Weights of a small GPT-style language model, trained from scratch on English Wikipedia: 167M tokens.
Each number is 128 + 24 x the weight over its row's rms, rounded and kept within 0 to 255. Layers, rows and columns count from 0. The size above them is the row's rms in percent of the matrix's.

# layer 4 attention output (transposed), 256x256, rms 0.193, rows 113-127,241-255, columns 192-255
size [ 94  96 104 110 106 101  97 113 108 106 112 110 115 110  99  91  93  90  99  96 100  91  95  98  95  93  89  84  99  98]
[[169 135 181 118 130 135 106 119 136 116  98 118 138 116 163 136 132 121 152  94  75 128 155  96 104 148 107 177 106 106  72 119  98 114 142  99 121 134  91 126 115 154 121 141 126 120 123 136 132 132 119 123 130 149 114 101 138 142 185 130 128 147 128 141]
 [112  93 166 165 132 125 127 137 153 121 126 129 142 127 152 137 147 141 136  85 146  86 144 143 117 122 121  83 172 104 107 114 136 122 140 171 123 148 157 144 170 126 123  73 109 116 116 163 103 120 145 173 145 151 109 104 146 168 144 172 167 131  98 148]
 [ 81 141 144 117 142 118 105 160 137  93 125 138 150 174 113 129 139 149 124 171 149 143 159 109 132 127 133  96 134 121  77 154 134  78 151 116 108 120 122 182 103 149 121 122 142 132 142  86 119 126  81 137 126 152 115 130 143 121 153 134 117 112 148  67]
 [116 130 113 137 107 139  90 135 116 114 115  96 129 143 138 139 121 132 155 121 147 118 117 101 147 123 115  77 120 108 148 133 156 125 123 126 154 173  82 126 133 169 146 129 123 128 136 164 103  91 151 169  93 125 165 143 116  94 132 144 113 114 123 170]
 [108 129 137 123 106 172 131 105  65 152 120 145  93 151 146 115  98 140  94 128 127 122 134 118 149 185  86 111 116 126 114 152 151 129 128 125 131 112  99 110 143 119 144  94 168  96 145 127 132 140 133 144 144 100 113  97 132 136 137  99 128 134  86  98]
 [120 137 138 165 112 152 131 105 134 135  96 163 105 133  97 126 119 222 114 127 108 131 134 105 145 121 148 150 128 149 152 126 109 119 170 121 124 117 150 159 150 138 157 122 111 115 101 159 134 151 136 185 101  91 118 143 118 141 103 103  92 163 131 148]
 [116 131 140 121 110 106 119 148 164 149 118 135  94 137  79 133 145 104 203 138 130 146 128 106 149 110 156 129 153 136 120 145 178 138 113 106 142 114  76 123  85 140 113 116 126 120 129 132 140 126 141 137 180  99 145 143 134 128 115 141  95 114 218 162]
 [110 139 138 152  85 188 126  96 138 109 155 106 127 135 118 130  87 146 126 100 106 108 151 150 138 121 137  92 117 110 154 109 144  92 157 130 143 119 128 121 138 133 108 148 150 124 103 134 126 150 126 158 149 116 107 133 129 108 141 100 157 136 140 114]
 [158 145 117 155 113 165 100 134 139 121 116 132  79 126 150 100  83 160 138 145 150 155 137 159 157 110 137 173 169 146 118  85  64 151 141 110 153 148 146 121 137 150 122 107 156 119 110 155 114 139 144 112  76  77 133 116 166 132 182 156 120 143  99 119]
 [125 132 155 120 136 133 138 149 114 122 124 166 136 174 200 146 124 124 132 132 180 126 125 140 185 142 117 126 124 107 134 142 118  92 144 114 109 134 149 111 116 171 168 155 106 123  87 160 122 150 111 116  91 125 128 122 100 141 151 176 141 117 133 148]
 [112 119 105 120  99  85  96 135 136 111 120 129 146 116 127 108 153 124 137 136 148 130 126 143 152 122 109 151 156 101  96 117 124 121  91 120 106 100 103 104 104 131 150 123 144 124 121 112 129 151 136 112 170 153  89 101  70 157 133 121  89 136 171 170]
 [100 121 144 115 105 111 149 138 136 106 120 113 165  91 140  72 139 165 123 158 112 164 147 123 127 125  94  97 111 137 148  82 129 136 170 143 137 111 127 122 133  94 133 112 114 140 115 151 134 102  99 130  83 144 150 143 140 127 112  99 115 140 142 142]
 [111 133 114 155 141 122 133 117 169 131  84 111 141 120  95 175  96 114 160 125 113 112 117 136 100 125 128 184 128 147 119 126  74 106 155  97 135 109 113 149 121 135 162 149 106  92 115  95 112 106 127 136 138 167  87 121 144 186 142 115 153 118 125 117]
 [159 150 130 138 124 134  98 143 149  78 131  98 176 174 117 142 179 113 117 157 134 125 122 145 122 137 109 186 119 122 140 116 132  78 130 136 109 135 148 128  99 163 126 139 140 138 131 155 128  96  58 136 152 116 100 118 174  83 163 113 149 124 106 149]
 [118 107 158 130 144  92 139 108  88 101 146 138 123 134 134 159  94 117 157 115 141 142 141 133 118 134 131 124 154 145 113 107 116 111 118 120 128 114 167 107 126 149 156 118  99 105 122 135 145 140 186 130 147  75 125 117  99 117  82 114 143  75 140 149]
 [ 60 113 158 119  83 149  76 135 154 177 143 125 157 155 120 140 125 118 102 138 131 106 116 138 138 162 108 146 118 136 151 128 171 122 147 166 143 110 149  97 128 108 132 177 160 104 137 102 140 116  80 101 114 116 125 121 126 136 154 118 104 102 122 135]
 [130 174 113  93 127 141 111 132 119 115 144 109 131 136 115 120 117 155 134 151 125 123  75 105 159 136 117 147  77 138 156 144 110 141 154 127 148 112 112 126 131 141 126  92  93 125 116 132 164 123  92 128 113 111 147 167 137 140 103 131 126 135 122 100]
 [111 111 147 112 159 166 177 149 159 130 176 109 120 112  95 144 149 150 140 123 128 110 124 114  69 144 154 182 123  93 148 144 112 161 152 147 156 143 163 158 134 124 118 113 171 144 142 102 136 136 152 141 123  91 152  76 152 137  99 127 172 151 104 142]
 [137 121 151 152 119  93 152 154 127 158 128 139 111 155 138 132 142 167 130  91 119 142 114 134 139 123 176 160 147 107 146 163 109 112 132 118  88 133 142 158 136  89 127 117 138 139 157 128 157 119 128  88 143  95 131 117 144 168 134  88 140 150 105 114]
 [143 167 137 108 101 122 160  87 160 121 113 123 148 122 103 133 125  93 121  96  95 103 123 101 116 104 193 153 128 151 150 169 109 156 140 155 164 130 127 118 105 156  91 157 116  97 142 155 165 110  87 105  86 157 110 127 110 114 108 105 133 111 125  86]
 [150 105 170 175 140 134  80 108 122 145 184 106 181  92 135  96 147  94 149 138 154 103  78 104 144 160  81 106 129 129  92 139 124 107  53 146 140 124 113 129 148 123 103 114 143 141 105 117 127 119 153  81 119 182 149  61 112 135 144 100 139 142 160 113]
 [ 66 132 133 141 132 109 105 115  85 127  80 156 120 149 150 118 100 145 101 138 139 121  98 118 160 154  93 101 114 124 105 121  84  97 112 140 128 137  99 101 135 145 105  85 116 138 149 157 108 114 143 184 133  91 152 108 103 161 164 141 137 112 136 133]
 [119 126 146 119 133 131 164 143 164 138 124 102 111 157 125 154 102 177 125 112 159 110 151 118 137 154 150 103  85 104 139 152 107 114 145 124 128 127 127 120 174 126 151 161  88  94 154 135 142 119 117 127 116 128 114 116 146 134  79 152 139 111  96 104]
 [130 121 144 114 126 137 120 170 135 135 136 137 122  96 137 120 114 121 102 139 100 171 103 108 142 118 117 145 137 108 160 111 102  94 120 111 159 178 190  84 150 125 124  67 129 105 115 132  90 124 173 108 132 148 116 101 115 122 170 121 164 108 168 124]
 [ 83 123 109 131 126 155 164 137 129  93 137  92 138 113 137 152 104 168 130 145 118 129 159 125 108 162 113 113 109 113 138 115 134 126 147 119 154 155 119 133  89  67 148 116 138 104 146 172 138 160  83 145 102  98 122 179 110 110 141 161 124 157 128 124]
 [123 105 113 170 115 127 138 125  90 173 136 145 125 135 132 108  89 106  64 149 152 115 148  77 147 111 140 144 108 134 115 139 130 139 152 137 104 121 120 138 130 121 118 183 150 103 146 169 144 100 122  85  97  93 140 170 130  68 106 153 158 123 125 103]
 [125 131 177  65 150 142 151 146 105 121 142 129 139  83 150 175 127 121 123 147 155 143 105 116 105 110 150 143 144 120 175 171 113 122 134 143 161 121  92 113  89 158 109 154 126 125 136 170 103 117 138 108 152 163 139 131 101 125 155 161 101 161 130 128]
 [151 134 135 142 149 115 113 121  98 116 126 158 143 112 128 112 158  98 102  95 102 180 139 125 147 118 156  81 105  99 116 142 113  89 110 101  99 165 158 147  92 129 167 140 146 153 136 123 152 135 108 132 158 118 129 155 113 158 128 134 145 144 131 134]
 [130  98 162 147 134 122 105 144  66 101  94 206  98 172 126 127  94 103 102  96 122 116  81 118 134 110 123 162 109 143 137 135 177 141 110 154 136 124 145 127 105 116  84  82 145 130 107 149 130 122 128 166 107 101 149 108 110 177 155 165 110 123 113 144]
 [133 118 138 117 170 147 109 125 163  88 153 134 146  81 151 144 131 133 124 118 143 190 146 119 147 139 134 159 115  72 123  99 104 153  94  93 170 126 115 148 138 138 120  74 128 106 115 116 131 114 141 104 113 118 144 116 130 103 144 130 157 136 104 113]]
# layer 4 attention value, 128x256, rms 0.0799, rows 114-127, columns 192-255
size [ 92  99 107 102  98  94 107 102 102 101 104 106 108 100]
[[118 140 141 138 143 180 155 147 160  91  96  98 127 133 125 127  99 141 148 140  76 100 121 109 128 139 133 119 144 115  82 146 109 127 108 127  81 156 173 161 130 135 120 112 119 124 132 158 106 165 146  86 133 117 145 134 152 184 125 159 148 118 123 147]
 [127 122 110 137 153 171  92 147 132  84 169  84 151 145  96  78 103 130 159 113 145 148 101 133 187 104 120 115 107 145 181 131 125 107 134 107  97  85  84 126 121  90  95 116 105 134 110 104 106 110 120 109 150  84 153 124  90 140 110 127 134 162 136  80]
 [142 104 133 131 144 110 141 112 125 125 124 122  78  98 116 102 126 154 104 105 153  98  94 122 188 127 147 147 171 170 114 123  97 111  92 165 156 187 107 149 120 160 102 146 133 131 138 113 122  73  84 156 114 146 139 120  66 164 137 149  88 126 152 137]
 [143 159 137 144 143 113 143 127 108 126 111 134 160 124 166 123 105 135 129 115 116 121 119 115 114 118 125 127  88 104 150 152 174 121 137 143  69 138 146 105 119 114 173 148 127 125 150 135 132  83 121  75 121 102 117 119 136 122 119 114 116 158 147 152]
 [144 139 116 122 130 155  78 176 118 131 131 140 120 174 138  63 120 171 138  92 119  94 106 161 107 144 131 125 116  97 138 144 115 132 123 111 110 188 140  93 141 132 145 107 157 109  84 145 163 140 120 116 109 101 138 119 117 137 123  94 111 152 132 119]
 [148 109 138 140 145 151 128 159 140 147 136 159 100 109 130 156 158 126 175 118 161 143 138 153 120 131 136  97 173 136 133  93 158 143 109 131 149 133 110 108 110 126 145 116 103 134 132 154 155 123 138 142 139 156 154 111  61 140 142 120 137 119 172 119]
 [147 117  95 171 113 105  82 119 153 105 171 152 101 122 142  82 124 148 123 148 129 162 148 128 129 141 130 115 156 137 141 110 113 118 153 126 107 131 139  90  98 167 102 172 110 113 120 146 127 120 110 102 121  61 126 159 120 110 122 143  93 139 145 134]
 [161 128 101 162  62 120 164  95 101 124 151 127 134 163 156 109 111 130 118 181  72 154  88 149 116 145 110 123 118 194 154 121 123 131 132 113  98 141 115 119 122 155 160  71 172 131 149 101 128 121 168 103 136  76 105 115 131 113 126 167  91  85 108 173]
 [129 130 173 135  95 142  81 132 145 142 123 169 143 105 107 144  78 162 101 135 137 190 156 105 161  99 130 104 157 135 133 102 137 122 120 114 136 144 113 107 109 125 162  85 139 116 107 110 150 141 116 147 128 117 173 165 142 143 143 138 106 101 121 111]
 [106 129 125  93 146 120 100 139 119 108 162  83 103 134  98 136 140 114 172 141 119 195  94  95 146  92 113 142 141 148 110 153 126  93 121 162 141 155 129 106 103 154 144 130 132 133 155 124 106 152 107 133 140 155 133 122 122 164 115 124 109 155 116 137]
 [115 123 101 152 123 145 103 147  97 147 138  95  73 142 149  96 140 130 127 133 126 165 123 163 138  84  93 120 132 134 135 140 146 143 128 127 100  94 111 141 131 131 106 119 116 126 159 102 129 100 136  94 160 148 192  79 171 141 123 114 136 105 155 128]
 [149 130  91 137 113 114 135  96 129  91  81 116 119 119 154 126 170 164 158 103 127  96 129 133 144 139  89  99 118 117 183 136  88 139 139 139  74 108 117 136 130  99 144 131 136 116 110 114 140 121 113 150 124 133  93 138 133  96 109 132 126 149 112 116]
 [137 154 121 113 127 150 107  67 104 164 133 104 143 144 138 134 123 132 126 131 158 149 121 148  78 119 119 112 124 159 120 122 164 126 129 115  92 127 127 118 109 134  69 129 130  97 135 146 100 125 109 105 146 153 119 105 151 115 128  91 147 136 133 152]
 [109 141 112  94 131  88 137 122 147  95 131  90 115 180 158 143 129  72 122 118 122 135 149 133 143 113 104 126 193 132 134 131  86 131 132  77 143 131 131 104 133 167 113  94 123 116 133 131 154  76 169  81 114  60 124 139  99 159 125 130 108 160 152 154]]
# layer 4 MLP gate, 704x256, rms 0.151, rows 0-1, columns 192-255
size [102  97]
[[150 107 156  74 133 103 141 136 135 116 160 149  92 126 170 133  79 102 102 134 111 174 146  98 142 122 128 162 133 124 126 113 153 121 126 118 130  73 113 132 134 191 117 145 126 130 108 147 136  78 122 171 117 128 110 133 145 103 122 172 128 112  98 138]
 [149 158  94 114 134 101 164 143 155 138 130 131 172 149 144 141  94 159 149 142 121 154 127  77 156  87 133 129 120 129 166 100 141 123 109  98 124  99 149 152  91 141 129 154 138 135 143 108 143 128 101 116 112 169 171 126 137 164 150 150 144  96 153 122]]
# layer 4 MLP up, 704x256, rms 0.15, rows 0-1, columns 192-255
size [ 98 101]
[[138 116  94 123 137  98 191 138 137 111 130 153 113 118 141 154 128 158 115 155  92 120 164 127 136 148 131  87  98 168 124 130  82 120 146 139 141 151 103 138 127 175 106 129 132 145 126 123 150 107 168 111 122 169 135 142 146 172 144 136 121 113 134 163]
 [137  78 109 136 147 144 159 123 144 120 169 122 106 124 111  92 159 126 123 126 152 122 100 116 161 140 120 155 144 122 160 129 145 126 135 119  95 102 101 110 131 120 145 120 135 114 105 132 140 105 117 120 130 121 112  93 178 108 120 119 117 191 108  76]]
# layer 4 MLP down (transposed), 704x256, rms 0.144, rows 0, columns 192-255
size [101]
[[128 145 114 119 115  99  83 108  91 133 112 185 144 124  94 121 136 134 145  97 108 128 108 141 136 116 120 164 121 142 105 154 149 131 118 121 141  75 106 117 151 156 107 167 184 122  59 128 109 129 153 145 132 106 108 134 144 153 125 150 108 108  96  94]]